config.toml
n_layer = 11
d_model = 192
n_head = 6
n_kv_head = 6
head_dim = 32
d_mlp = 768
vocab_size = 1024
activation = "tanh_gelu"
norm = "layernorm"
norm_place = "pre"
norm_eps = 1e-05
positions = "learned"
qk_norm = false
attn_scale = 0.177
bias = "all"
tie_embeddings = true
parallel_block = false
init = "normal"
init_std_qkv = 0.0406
init_std_o = 0.0
init_std_up = 0.0406
init_std_down = 0.0
optimizer = "soap_variant"
lr = 0.00695
beta1 = 0.95
beta2 = 0.98
weight_decay = 0.06
lr_head = 0.01
grad_clip = 0.5
warmup_steps = 200
schedule = "wsd"
decay_fraction = 0.653
decay_shape = "linear"
final_lr_fraction = 0.0
batch_tokens = 65536
seq_len = 256
doc_mask = false
train_tokens = 286700000
steps = 4375
dataset = "wikipedia_en"
Each number is 500 + 25 x the weight over its row's rms, rounded and kept within 0 to 999. Layers, rows and columns count from 0. Numbers have three digits each. The size before them is the row's rms in percent of the matrix's.

# down: layer 5 MLP down (transposed), 768x192, rms 0.208, rows 497-565, columns 0-95
# up: layer 5 MLP up, 768x192, rms 0.206, rows 498-566, columns 0-95
down497 086:478466492509474487471521524448544524502490480503530487519466502511438521482537511483505475484528475499512503506460506479485481473502424502482491487480504443492528502493497466515505453485499486491514517489535487473491522497471500477452476501475505519495490502518503499567484479484537498490
up498 114:456477470501472515488498538493489515495524521543494522471479515518519500504506508528492481484458493519492485481530460493507496478489466565534532516465508506516515519478525538501510456494478518476499512511491483488520509487519504540494547490491481526542519474490511485470491478553482506503
down498 095:474481535474478515492476464500504472530468500515495493517487534515502505462511493504525465429500486496513522460477488567512526488515504542513499478517508482482508521498462492506516492528518525546453468508480468545505561420495496467470509487493510523480454497474452462506521491516492478503
up499 094:519478514488497489534525525494451494510509443486471485502520511478483558459499531511491549500491508540478463521522532495480495484469506496513534514528520500524486484461455522477421545477484493514516523497519468518529494530471537527514495507467509476449494502467475510538542478531504477502
down499 099:508495525498460518477470559529523455505525516502488453484533535527492519520526520497458510506464504509492500518500466511466484511553499501473532526549481501509504540549511518500522478552460541513539487554469506521505495506510498495542521480501510512491516496494462476493520514483473506502
up500 095:508512482550461457519520471486498515508534504525495507472492496461460481512506517478495519517510423481480480486514527520511498499515497536504543503485501479534513474486469532531549504485537500500474461480564511486509473521526527498469447519511526503509514501460488514459506490480472541521
down500 098:452519543460451510486516464493484489502503496481469487496492482490488503492460539488472475493506526554473497474500519516498514517476521511465525512522513495476494525545532499471478517520504461501511482531491514514491492516473466533491503463495541524548486506475544507496499491489517542522
up501 093:518481503501509477478468511565514498489472495484498513510515478448459484524474488507476491494520509512447487483452498492490570524466503503473487529472537504493497513527470500507487507497523560556513501485467520469539522516482516498471484453488485502561537520500492474522522546448495474511
down501 089:491529450503507464464480519475506474543522504478528517533495494496504502510480467443502451529493521518518465572550476498526457480502516508515498439477471508528500516479520507489517517474465482501482505501541525478515490520502497501500518552509504472500548514508460489491495512506508516486
up502 103:480509551499503497507497512529545553516510484506552469507501554475522450475481475528504522484457497470462492434520554499485526499521508540483496523506521483505508512509477486491514527514470516505478495509492508489507517548492468511481557484487468529443504447482480477501515497504501501502
down502 112:498504517542542466516488508515514532468522487534529463492504495462525475514473467540509476552497504473487511450504497538458526534491479531449468530488500532518457502530478495484482542486494523504488475497485512480498536527515523517487533479470491530510521462450503501534511489521471477486
up503 105:457521500471526431488516535492534514546536483461508519491490477497529531535449501532503491484454514500503518511484517473474477527501519520482503490477520481484423538516478502496518538506529506474484504473524530493536487526491496477491473535511499507474512474517484531489467515511467470501
down503 110:506520488476526501515502525520443507564477481497472506505496524498490521531541495489489500478500525510509519515503480505476519517516520467473528553458524518469466470521501479522458518483467499476494542515512530513498527534508482481548528483477516511486524513508517500473467513457521474509
up504 094:492535521528540505467496507506436468465528551469517460519477467509532482457487508550520482532470545501466485502481514496487480462511483520509519513467472522474486481501534490539512501474512480510541478482530483493519526525507469495533486492509503483546490502492505529479515490455482471510
down504 090:531486498514492516468494536474477501494499533473482497522516512477497483483498505464544525502478461504519519451505481518500490542480514502499462492525457491561527481536484467518533484536499502519497483511515506507539474530465528499538427491486505504540470460484489525492501502461548547498
up505 095:511494479503535528513467498516505477498515502542509499526502503553473444461496514510440535521487510489476522505474496466489496501513523547479505540485501480449520485492505483505521471499523515475500487532490516520486505540516522511551472487475454502488451515500463517561510460502543544492
down505 102:511490505506507518501536479564480527487498468541519577565512472544480515509492517461514506504517484463503543492520480511489517480523520495507488490488518497464530519516483536524515454515523530537515493509541499454499499513512475516486562483466486556484452487498510484502529476535483541492
up506 102:525468535555517534447512482523456505538507504532456487454480520516470485474517509495512515495513508543527455488507508501495515490469509489480541497485484471485514495472485490497480470484486511517537496490502484474538498519510484544473473510532513535534532496505519498470540510534481510512
down506 097:496459486469476445528471460505534516524462505508449512510500458478479481494514488504536501458485472590495463504526543495477496480499502503475497515490497499502498533514534524520480529469511505507491468471505472493491560497531520526437483522473496508494478498502497546540471507518463493502
up507 100:504517529512480527504521479523522519477475537489474488458436533516521500487500499481477515538480471482500468500444489545497526543502462516486473464496493525486474487471485510492483507492553488503486531468503470482538552490470524548474508488506499473497484496504505479521537482516470569525
down507 103:457514508512534528501522476494480508479508485473475522526447490492478537556492496480469492536530508517510550537469492498464479497511467478505516520547472483511477481500513508479527535523450495526478489527499523467509505530504503495482463502518454513521491507539490439497527484528490562500
up508 098:468531463483520526460496483468515488481509509493471553491501514485512533477492496494516465526481457452502533484453512472513522525507504505530496496473528555504557453478462478546498476487504517496489507457488522502553473515526483565515514538459498459488485492474486506480510467480458452523
down508 106:477501446451527476480545493473506511483509513510497483515483471505512508489500453494476511481497505498486516490463519513520548493493525482524535477473513492522510536472515466489453488518534504466478505489488502541508517522490531546521525495561457494512476494525512477548466519502457510515
up509 095:441523534510494472520538534486493555525503485504487518480536539515501503439534550549513511499489506491458523523519519504497519500488475512522492521535482493512482449484482465521501518449510496474507450548493505521470528511479509516508509511569515512462506545513518512504510462507499500519
down509 091:496562509522494522470491512523534509492502491506527536469497506492531468552509524491493485539488442488564507482477493480530493517498471491533504485476480445529505467490511496477491482456494486529481431505488483501490529555525516457465549495528490472556512482502505447508476482491518475546
up510 106:476499496514521528497501541494487547532497512508522483506473471479510477501467454488481488514486498538512487521484514523455487493487523525504481540485509476465504517465489495505501512527485533521521474526489492469487555497450500485518472535483541521473485483404498563465520518461501456497
down510 108:552504567501464504484506502537507465507540466514488467499491496493509475555475525488519460513501485509506515509466534493459545486498480458533534501517495496466506465497477504526517507486512456504471506504498549474531530468517534490500545479505527529437503459463500522510498518455495498496
up511 099:483512509498476506529521485492494497510537534498517519516482485469497476487514444493460555497551491475529502447496477481471522558518517511494461439500542517521509491481482469481507560495474548507472529558503503531543501524507483496495496475517498451516496467467523484510503494525493489512
down511 095:475566522483461490514505565508583505512456515490507463511536466470472496484500486503516469481557519494515499444489480450482476517494488486485506484531539513508485495545496484475507527515476504487481472474523525534484503490552528503447485527512508470503516472498499528509540487488533495457
up512 096:515454502500510514512493512498489490483494473499483518502502489489498518475530468519529520554524526483508481500506539533530534458478540524511533506462519500534424502518477502481518505518552476503507511522511468513474500547534500496476481511522519530506535521529503501531568511475524502471
down512 101:494548479522523529501503525519420497535492485464477526482468495506505483498487549468495450511476484511498497472511459515420480481496511521553515460476483497506550491536473479483497522525544482504498480510517535492502477519531503527488489523491495534446530475477514489495436477529450511484
up513 091:504522497500479477488508516520515503481526520509499478542501484488512474472498524507491510494459497474498503482519519471520448535533476494501490483498478495440499450479510497516509470463450501491522491510516490518481460535517474569476505543489485462514464521495500491443485536516517481471
down513 096:531466523487505549542508482501505514515485528515525499527516527475482492491530500510532464490480529500487487482501478505464547489529522482497476501476492479519544528547469484585502473507510497480523529488475491466502544561487487503526465456463505452474512520519516476477498486461456496505
up514 104:524491487511486525448550490492524521488520511500538504505515506482568489516462507527474521481530503510508512465466539477491509512501525508486470561482536518493545486482484487535567502500456518541495517481494495494524499483486482511442535481522486509515469501470491463534507512523482450483
down514 095:485479490514516478485490507485473519514521508479499534470427526486511491482525506481557541494488452520471493520486486507486530491544508511495494505495480512514507486466461526510460493463474461494444501458459458501474477517456500531500491530535477483484472522493496531528486505496490514553
up515 098:500556461500491498476525501461537469477545518464464527537494452503483460564443519493492509497483519488481485555490500489489476511488471459508506495491494524527502507531522493479491556526475504473466539493456533526487516547493476504456477508492508486494514499511525501489491496523521470527
down515 093:537477524474506459523492539496481506482484524457486504521498516495485507518483500531522446463546457498519516517511468493490500509527480504456511524508554445498513497507454495497532496498477497529526482447517486476510523515543517496470501510517497518510547505492540500491482476533500449512
up516 099:482503474525480497511564531472479539506494497507501507496520452503501514494466494495470469504508480475471483491465505543478514474489488491484495473498500537477438541493493513452488502566509527503484484519485520495494505525478464484521477523537556478487503519532495506495447499476492492511
down516 091:466510489521492540521504485473532509517502502486513512537526458533505474480519509455522513494572515557505491502504479531540494490466518522520531508500495495442494501542485473503498483486489484487536538515485482448529441465469493469491469506518476497437484496513513494469476513475505522474
up517 094:506485507491433484511525530492507523467519513517506444488512496529462525510495516467533519462477518482536459506495476506499487476530472524553472510485490482490524513518456510469505507517544505511505489550475496496530505538522478487514538458477513511537512486457482496500488524485499471505
down517 112:508519496510510488451526503516522494510495470502488535545472511475507552510500500543471468523463504456480518532536519485497496506490519486461482496459518484530482460461459506476523494472498491508505518467513501510512490504514504503541492500471479516461498453500493516522471492541507517507
up518 106:510526483480497508484467496482492465500501487460500498521480484485521480572474530521476519484473491495510511490512486488553505529525512491470479505464504493451459510534458491468520507511488482486515492493541568466518517491492528489501519486492482526484530508477503473506470480508504519512
down518 101:468530465532495503524498515494482468499476517517530490499460496531509550459456552491474492527517461526455525527471532484493510466525453504511468499521506494522514509503523486493498440449510416516470520483462495527504495480505536531484486484481491437513486490506514529510485531447520517470
up519 093:515536505489501528519507496505521510480507497524526521493524490507552499463492510505504504490495525552488480494509502510536500483521515523490527535533493477514493450519486518461519516506513504492485516525490494490487519480476506544495478479508475517500475489447480537476505533481530466479
down519 093:472518537480507487511538516481514454514497495514493506511507519492497524463482481534503468513550430477472524506485484501484505455542497471493523510528481473545501524513532551506470505519508531479502516504439533504507518528491502536482546511529544522497498515513541482483462502444512524466
up520 111:493500516515499481486497496461517464486490548490494427495465445507540543519452501470490466509507482490487497521504534488484518511498508460522494475505520547512554502517498512506516502498514540481514491516507488480522555531529494545494481525527483509509477524482486457473475502515500507507
down520 108:514465514520475480529517480524459518492554538488534511464526472519536517497482471503541559508525498531528491453483512530477521515518525529503498516518554498492531523493502489510493505499496505494496486512461510458517541513522498483466499526502530486496524485483504514533511522472508477544
up521 097:476491493508505466473548507482489580485504501488521504495483485511509477517455515494484490492485568491508510513528509512485516524519491556460490494503505515512523500496495514493480523487484572501511570474510500516517497510519498543495501490446468460495462434481495531483554514535507482423
down521 097:517494539544478461497498482504538529463483506493492514475523468490521529455514457556519455471512475475556480503516504522498497502512490510428486485531507517487529467471480513522531514467474510525518457500508493536508506490474507490440505515492515461570463509476480478539514458502530504526
up522 085:500490499515508494477458496481542501536492437492531519499482506489546489531472507503511470480561484504453526487487507448535508512503465508460499516516477513524432454490466499521530529515465490504513523486522497497513513510510513528510525488531501511502533518521485495476512488508453470465
down522 091:508521525469490503472509519541498471468530534509442496509465497510435547510507485524506506527470502494499508500497491571468507458527513543528512517554512494477515525495484529475494480490517570501477525499520516481487504485526511523463533515544498528478487498493480497473535506486534482519
up523 107:475534467515512499532500520522490493509497490521473468537466463531525548491496544460466492495491486474473496524478487472524520498432525521489507490500505508501478499501494517513489501439460492490527575502501465506531517466516510487480458481479468456533543504513496488441540467458462503485
down523 104:486484542504494472501488480483506451516501469490482519532504536464517537502486468530493491502536488482483517500425467458522483465449497451522477523482507486480492467522478517484510480495489489542490520496527487492521537508555473502449536478489506495539525495510476475488522498460553502469
up524 109:530495523503496497474485510492458516494501480524528464568482485471471471520518487498482499489485467489500523528478466493490504523468505505527530503501498498493485467510514495547513517552504525449480488520543544506477505531506514501532574523473481478534529478482487502506484491484434509483
down524 105:492490521503480543477481445536493504506496471488521532522501512496521523514502514541489520547529507492482531517439534521462492501489468418504489495486462534524530500505487513521543520530467495517509488502476528479510524463509487487462520498540497503502525498515502488508496498497532530514
up525 092:478502508507532495493487495513519515479515488518489494507471471461567528534498517471521519510547499495483469502534497501498535492464521533514505511519530495509472477486523501454538524483497523498520496537479496482454485482529499532474445478499487507485487482489504534514469470550547506498
down525 095:519473485472461509490477478510470475486479511541516510554525507515499497472487522536516525511487463555505485507495515490476516505466482543498503482469494472471533491513508504492529510541518533487471556490488552530501548480485508512468515467476487503472489581497498455539480462505499454482
up526 103:510475484491517486525535537501544464506485472483522531487508520509467522528468524440459543537534513508487505502521519525478489503499481526486519507523524499508532485504490491488488511509499502485471484505522512496509480471537511512514463477523465511570477551542495493534466475493573500483
down526 097:537524514503460443495509505441496514496531478547520511503505502488500480526531493473477500499524514515543521467540529455489524482495490517545475527501487526521516547500514513523532543461518495509485483500518523504523526473484504453495508525454519497467546504480489500515449539516530472501
up527 093:494488492494501504497599517492487509507501526491509534516502448509480487478514450497490503507478514503490501531487485524493499466466519543482432480493493495479529510510455499490517502465500505510518480500485520530488531469533490501523471504482490511489502546516535505530499456532535423511
down527 096:460495507497514499505521455489503475508493483464535495483471505508497490483483502447537480468515496538488513492490529501494509501461532470504472515512515496475475513516520535525476474505479491516523542467485480484497454450550460513518541476474489509512489487488485542505505468532489510498
up528 102:512484489483524509480467524486517476571512489476487479541531513469516485536463528478455502500470461528443513504523529470532504500537508529512489533464511488524497486487475534514517548511506469532497540515492455499489501507478509512513504460473549503533487471482519495500520542462552501533
down528 111:482498504474506517457484545462519463488488487472485491497486509458483478500491501494516507473508503470468443485499448455471479509517486532494494486482519503501513510522492519534489465488541467524548478515466497543498427552496474496525493477485478532527522517522486530519509505470519510471
up529 104:502455528511511496569528532565501567462510468454482504513476533532496465483549550522523511495480537482491487502512520481505570496508502460486522488491489521519501527506490460539521502523436443499512474525512482541480514492547486519471506472490468483499513511467486460529476461505497486501
down529 103:532488533512485506517501557506530488451490462500507490539502542499463495535482498479511505503504556502503464460503501521502559488547488507529505465505526540498512530511508444511482478513487479473538472536499454515495505512531477491486453511484527521456553517501511490493454498497506494498
up530 114:514465516505478482518495447490491477506476491500487502459497497488523537537515524502552519515491523494480512466495481512569486502544506495535497525486501484490457500482482444548480518510508477519498461515504483551482538482541526468474506514496489490509492514498494530482480517456489535449
down530 104:503476480472495515488512499496505516480491480514460537455458487495497521510554526508538534556528516481494474482496511545509463462476519500516501477467498482479509490512512506510526521525476521495458514494505517492474527533474487479522509531505466495479501507545487520495466490466527515479
up531 098:477508492485501506494478509456439539483473478491497482490505488492498521546518547515497522525452471521481537511499511491483468505470457517512550487514538488503502477511477510551507494566547518445506464480542525501530447485489479481512442553512539516487493505446538540502490502540536502495
down531 095:504529538576528521525501505515521492504487570529500539450521490499518487466507477467516443507512484490521506497506469513513504531510509520493530507470495511514532493547512471506525476509524470514485522465514534486501492503524507461495499519518539473511504520491472496444495519501497459516
up532 094:529462509537464514529496473496512509522478532502499493508496562508481501483544550508491469478487433541464477482539519464500535508519498517476496547538480545506457511505476474503514474512531488492441518481473543469483485520498521519530512497490501462516495528518508519511537500512463489494
down532 103:513490454497440538473488516502482486488499502483496516513506491491527520500520464492496537522503547486500519517482529491507469476499506560518506506530493473498515483520531478479494500508473515474476513463491511506484497496506509502544502501523486511498507484515503536504454539494480498499
up533 101:515521521478528454504560541491530498520523499485508480504486501483500525532470503544434505494523503550473464483508513447531509549466533490506495494472491471473515458494479504496504461526482517488504469496526478490501475498546540517522527511524463524488560451487466482497480490489531469519
down533 095:528487479484447535541547471544448458541504524500469498504489463499521498496518501482512507523497471468479528490505506504477533476471496509523479507527512534500480515524525500518560512517483543536536478492489489489502520488522499484514459507510542470525452507499522508498477547452480507450
up534 098:500479485450448512529473506490490548499496487521513508499443511506510474510502502499479482482477476486514501514516521464494496481497528499475516554525469510513445508472428456489550471522525482499492531512507472446512486509497495507523511470491497467518501504516530512504494497488456532505
down534 104:482501515449507501487516507468522514499525472525515512539544451484521469494519496505525485460497506456522474493468479542514473489442515542447512513506520480488483504483550494525510515509478542486521453488505505464507452489477523471491534464503502476508515478495471475492490547495506496546
up535 093:491497508503496516462485445543505482528528479473493490490454472459486495503487497482494543502491529481498493521490502470506520460507494527510468486451450494492529499496480491498455487466560494498490509513462502516544551525537481489548523540497520516508496490531490460500482481514485500481
down535 092:517484491477448510508458465523511486499513510508491508538471478479497472490495488484496496462528517477510448504459519518479495512483500553532508521498486541495511473492506496473500501515533499523494480423504520516492510504467447426554478518494480458474499478546521471485458518483509531511
up536 091:533495495494510538575521489486524485484469489510502505502519498495511527502472499483477482499465475521475453514500492443463492483542481523505519523507511481520488482514544493486520482536477519483486536491474528508525508545474493456482487494527506486470559471423521513491494438515498500533
down536 100:532489494533457528522543536479471524473506461495484522497495531517502494490478491437510504478504535470496488534471458486525468552482490488490505480497481508495499532491514534569479487473495493546472514474494488518465523512440475459483500527526499525485480517491506488496483489471503519498
up537 093:469519514530442510539471504492469519476511523491450504483473502466521503512529495494507549497534446494508506487491485524465512546489469489503502492542517519521503520490457542505490516503516466532495518534474442448444467502500496474509491497497497470514524487492479517516476476507539498473
down537 103:493515511492466496531538488481493540467458541511516513517502491539484532472558508480521496444514498490495514493467546538499497550490480511460525502511513516443557499482518483564535469464541499514495525506536509509486439530530540488507498508468492529519511528493462546476533497487507486492
up538 105:493472536552509526479486510509476459488492483469485470478515502530513445471521493455529521532460493498466500511486493493451540474522532494438501495491509474494447495490534503521476499509492470550482512494505468488525496510482487515489530487555531513469502517472511480489473480494484479479
down538 103:506485484490524543503506531453484491501522475459520461529516533509490482523480528534449514501511468502475508465526470501489469488509493458513509491444507521507510511502523503480473505481477464491517463467488507504535461494489500466543561505464525480505484480449483500531503517460549504488
up539 098:481504487476470500485480563502482465487522501552489520517479491518528499482526478479433516487496456504543515522525510477504531519493535471519466503501497523474525531498455511482488482523489492547507530509513547499477534470509524515473451509518513529512503498470546523497539487480542529492
down539 111:491496477444483482517486522519468508493526488479490523482509568503524524490496462495491516448494521538460493450508486523474493489516515481480511516491509527494525513476519481467452475513504504523506518544522499535511496517502503482494523470521521528506496458527525493461538455479461468546
up540 100:518506467521482521484479471479489562461527504508483537451499537490479454571506492531483483528484508483527498502503514495493491501531485497504508495513507490501527542497521464482530523492505525484526511503526519529492431516506423516522457500483489459534528518505480464515541495545515521468
down540 103:481465520489489490527453476477515523477501443499487465500471500471475524477490442482500519480540522475497478488492511486517491515523478466490494512468519473539490522516512486561481545485488455448508505496497501520505491497533519465472509516517532500531497504481497537541452485494549526510
up541 101:483473446506508526522540503509480476504508479529500497506528494544525504483512525482489494527467500495560493494473481497488510462491549498457508508513482483527484423469477515490507467522495505554485503512497523506499511537474508493491511525488504470531526509469495520513527504438453501478
down541 103:502523484505504507495472485520500486496496473486458491510502502475496514509476504484501576481539508497443469537494516488487488482564489503493476480474503480514449495507523544479511493491491513510501526520544538478472493520480539479468500478535538514461513505490486493476519487489492515523
up542 103:540499456478506535532514450467550484470503492512472518535491469503488473537518490490514510537456485515465484491513503511533502507468519495512499485483492464455534534523487441474492490506535506456464487507529543508483494521484517519502539505497471546514504511531487524479466520534514516510
down542 114:502514498520495473502504487498499485437482521475557557538518500480473489491470517498501552519497499506513526481481508513512470521524507536494474468506566466493469532511503501472477525519520513480502488539513509521477491489510535475456439549497516560532503478485540515477494471500554496514
up543 096:488427527507502520532512517488508521488491515487453503496486471539490474489448490481523513506495485480567489513495542460512484507488467481476491519501467496515507484546510495484522460507479503536530463495508499489455497481461542477512489511495499472531483524474495456557520528480486486507
down543 103:526485497503452422475515517505515450529472466524497470523508561505543493505494493517513518464515554528460484513480445517505518539509473522491481504498496497541449495484493496494500520506472500498502466474510521536524479510532499507512515488542496503521513443521471481497480477522442502492
up544 098:475499485537536494488484545473529519541493515509497517519547504525536517477483486532517516484540519524522498534495438486529487494519528562523487463470492451494505492506490499471510534530505534506456513486492501528463511479480494453464504546486516451503511508519509453448480583485501441515
down544 102:495519458491485483517530531519462481496523535496542474477535518495506494512479531501504514477517492524509512513435503507505417497489499502535520511501474491493557516498487490496532528489465497475520520472496502521516492477502474529531469476517475520502538491523468503516470488486478513498
up545 097:442478478513479475505503557522485492486503479461483513531496469492456491504496540552473551525501505520497477533466495515496478494504473507501523536489497486499502460495465500548473481472457503487527468445501500499457518486545524530498522494544510482489512502523508482512479524512489521506
down545 102:551496528484465523498535505494478516503506484546515506495513525499540525513481528507481501505478486522463555471502504522510535436531494511537492527494523447465480493521483481506517522492511487479541493507499497473498535528468510495505514505498512513447548508509515498483498529487510454484
up546 109:515478458556501510531499487508526472471461505507487513492510512511527458534504532469501458504512495509493524519515521504484472478543462510540537523474494509513481474518512533505529489507496534470493537530501496482552543509508466474519466511483513530466510498466495478461455491456467505538
down546 109:558431478515505498548515445486474442467477495487507511527507511479494539487497486474501467494515515479487496497495506497487485523501478488476475535526519531475484522515497480499500492522485539525514495454544526468451552484508476459519486473462497491485517484483483514534488494477497519514
up547 090:521516461477511487503483524475495503546478529490520493548508470486485494491485538493462530496517499506530470510487495553511491525532475486509483531482519519450491492530474497500494505522536508524471471539461489504509498501469442479545509515511471482499507504474533543520493545465500474497
down547 096:510516479468472534463503468499536485493508487523498491502486519480498503517514482510485487485499474528452515489451483513518453507527492496502466507501494498470475521500504505468456469518502412528518534456477470480533497560501506532486470478470483548474528521493500480517437498485511503500
up548 098:522466510511510495493470532479461524496518534470510516472546496492540498534476469497484479507498469508468465517526515514499491495518539491488518473472528528478492466456493485449496563495544452517481507566514525480514498519465476502532510474527473540488546514513488496502455526466482491482
down548 110:495494510468498492484487509502495535495519477526511503493448480510479438532514512484526514433493514517495526495471488486476510504448463507519478515528469546503472529508500454499479483491464464521484512477484468512458499478487504546484539463487507511507510463495464487496511501505471494536
up549 102:435512482499516495483498512553512464459468544525525490484510505539487478521471518521504494487483504502517510479556486486458530486516519554542485506497504527521516463514512487493491520547531495474472475501519522534476505510469548527498550473462487502505503537540500490483513527519592488487
down549 094:493489510504499509519528505480508526520468512480467504466463497503476499463506506475497482492487500471501482515475516498498532545488499498501524524515502525468479524537501558485535509474499500506480498530506519506517536483528485467474500530538511508497481480452543497465457478497486497497
up550 109:483544497490532513518491467468480504498468495501543461529501490497518475499499492466511445474488516532490525530479539485506506495482528468504497505478526510472514520554459498512543462558484548490454546479534490497536495484487473526514500461495471499496510518517484504494447532512534494521
down550 115:485481481516522480479493489503462477473499486471459471506523508457479504509483502513493479522487471528520501508484473489520485466500522484463469543501542487466515497478510505504475468509488536507531500486563522509487502490478469478510513514482443518519538477492512476462485540508519504496
up551 108:519477476485487510532513518492459470478478483511492508501489502530498521544442493425501475514497484523497484469488510482550504502495497543500533526458538510497492538530523459492509442529508472471492555467509521503484471514502500462460514494474477507480513488461534483504535480500540528509
down551 110:525472494505501505504531536501524504511494521519509466544494495500483525514450483478486507488511523527512466504496533480472483544508514494530531556530534438487484499503495493492474478471495552478480516502429445470503552519500521472533531498564480504508550516494483471505459535486500519493
up552 093:516475487428525520466516492507499506482493487489497498514490509459513507531492495516467530504517503496505504510500464461459503456494499498509489510525493479503496489491479459533423522551553516453527504528494565514461520477492503497530491495480494507528505493454513494493483528506531493559
down552 102:515491478490484517512506484492480465485534481482513529517446504506453472473506531481472468459524515527534496549495501447522535459508489514496502516538468489470479478521477467547519507502464452525491457481490574539530458482491483465467492485480496520493515533472487536461512550498461483556
up553 089:466470481515470529463499510512461504434483558528509524486520496504506528487465447478495520458477499512510493473511494462475495437503530486508511579490522535556502510479471474538490536484519489513507538539498535540497493518497468496490523517492494457511473502521522522486481464494492509484
down553 101:497493536485470517499514499534525554488492506475496515498512540503497483475469471484471537504507526475496481489515465572498455521503496514480501519516488452493498559508471475492494472533498515478535482491504485507490499487529488495499470470513502450464482528495448483491511525441454508540
up554 101:530496467488524500487499514477518486508536499489450488500532450538503533504479490477530484472503493503526476499506490521497523488491516541454490493533499531491528493515490472485549479492537495511473503530519497488516501488452531556481511451507458462475476461470515552569518473462462469512
down554 101:484462458438504529461508521493435496493518498465446539500524495501519453491485477513487502500476497546528502518510517481496498529540486517468505500497493519474522521532482517508524494504501506519554510464486518536472521497495531480505504467513502543491498495467458470515487487483462518479
up555 105:473500485498502485482487514468533511478503496500466516442462510453487508483458517499507566537501455491493510496514479519522471517445517503507493481524505445502497499506487491509518520526521516533451524494526490499469514481506490466495503502498494471550560508496488494537495493469547463530
down555 100:455476492526505473513466505540523483481482508459504491453536500491490471517477532493513518542482482508499522474532504490480498456474488490509526519512480508514524491497494496498474556502499513466486444530509476518504465527505500496474486485527510458541515483515490423512503487488484568518
up556 105:492525510517507495483450513493519463510520486574470513481502517470498519517472518502517463516520488541476494512516462536501539519497523512517474505515547470479503516484514519503525478501464483500502476525470560499488467481494498499524462528467452470499466513506497537546489532503488531491
down556 113:508475480471477508509498478501510510525468525519499493489504525494505532497518494508555491518492490482484519494474524545478465486475525475533493506476505511457498464489514510504510494537488516473447498505541507467513515514486536506506543506501498522480499497518500515497495546497505510515
up557 099:492505518492507529506496543529516470439498559492507477506509487518500522445513489484510470460483476513483474505515479509524498431509537517501484525526490494528495542545489471527526516460481497510518516536489490493497528491512482494510518518478472455481524535481466477452495474471459477515
down557 095:521510476457560518472490478492564503491460484540512516521480467502553516579453507484495493515540504515508517478513501518502493462487510548478442498467473466481488503500514470485501538501549464503492522479531497535507489530526482492539483530515471480542490503486497513499498555488521535501
up558 101:514534484492514504501514496507473510497528544521536496443491477515502524500485528461482492524551495521528547484492508499516496518520503540501467461454496539499467473522466495521492470550504481511471510508504474466486507500489490497533453492495488516467485505546497494523490491533503513500
down558 110:462494498503488496518513522509429450515533524525531463473456484485520516480495519522513498467486519497516525501492522493503499481520526529484498540438498572504523517510511513501474508513493551483491427496503477456496501504486494484525456533471522472428527432517511494507506531480529490505
up559 100:500507476515490503440505464517527521462476500511520554531485489491470496482530451475479449509522480541519497503506500525498525509474453455530520533467487479505506517532492484489533498511509510519470518513489500476456500477470514472500513495531492507439539528527513491483470512508498507486
down559 096:496476493467515478488508498488514460530490535448519516516487485496478481489473501544512513472472474486513523520520510460481501532529482462500451476534466501514499529506481513540527500472459525542495458478520491547484540451516459514546486528498551463478526462547494489524497455445510494500
up560 096:498493498525487474543485539521473517486508474491482503493541536505519503454490474483536506502517516486472445483472547507570506546500500520464495472540501509508497481557484527491497462537463544528467486501477453475468459494467488486504514494517450519537467481499508519495465494467492489479
down560 103:536539488518468532530515513507502476445527458534533529519489461498472521467518538461518508507518502503507457530482519486521510546483495511502514454491513519489515493516495474524516522572506500516519492503460473525500468455509465519483498534521509498455490515495474517530533465513533505510
up561 105:464445513535464536507513505530537503479515479493512504530531548449537477488531500501490572520460493461502502511511543510491491508483521499495505468543508509512482472497504501517508476501473496492503513508512509495474497496510502483490488507504487499504496500480505493516546488481497522454
down561 101:514536458475488493503475472492476518467471487523522480500528540506527524548474471529518516535507496464505485495462493500469476457538517439511521518484491526502481499498489528483497531519505498512557533497509505555509504480477475508539470505454507471514522475468475493479501458519525519505
up562 097:489485522557477505498535515510500525500528482441467476463482521492503532499512515476476502470506517483535502517468497503526518517494509505465527483470486501503476458433487521483461504432555491528469470523529457474492527525522506473524515522504535471513522457561503460450513521495519534494
down562 100:484510517518508508470496478498495487453484487512486468489523480494511499507542502510499539491530530495440461507495513550539480463482502504485527479463474524500512484495526464492508485522449471493469522515499483541482501495534498499477518466529466502542513474522486519479506500566474502508
up563 098:541474516505511490514517477547496491508487523483491509460503518489471534537511486535504487476486474453464490505461493508479497483482497506490488489548497544498519483462539513474492500514484461539488530499512498529463535511499476469516492510535514505528500483519499492510448507484468519465
down563 095:519513441526446536484540551481470470486509468485538503458504485529511528466490506483520512480497530541535496457469508491508469515527527525515478487508483494531498525508505525540513477528509510520518557515503493485502522513499531500518485485528484481468509485484473492526504479461499481530
up564 098:496483507491532502487480465455547496499466528534524520480512466510495490459492494512512526532505464551495507515478498503493510481522518518517492455477491500488469457461488514471523537506489525538462526522523535482495494494506518481536496522539482523520569516483546514511464504553523491493
down564 101:482500524552506535485470456461478513497505494518529490533478507562466557494506524475508526523476530525520564518521513515483491502476490499514487467540492474488495488511426486515525520484497478517471471529526492481552492500479495511492492504448469487489479465470515543522559485476543515485
up565 095:489512485496488503477498515482516500509478497550487499496506464516505495464524488472502515493524531511527506553472524465500485493480557500488487473467483451456509457501532479497576480529497508487465496562515485518511485494474500548520507527489486527459518489536522509454512565494478539466
down565 090:520500493501476508512519529496552479522514525548482452502516512497512494469501506514515488512517469514511533482501507490477483509514471487485495520547490496502468474437488524494461519453471438541437500529507494475495466511475520498484502510500509487498522473529530493464513471496509495501
up566 079:558461530505485513538491524495498517447458514522514493452500449481477447548494490492499542504496530476486478491547477457475493507500547512500534487514501502499508491526492553523491487516490573480467536484503543475529520490516472480476501467491442536513487514521495526482472502532488495521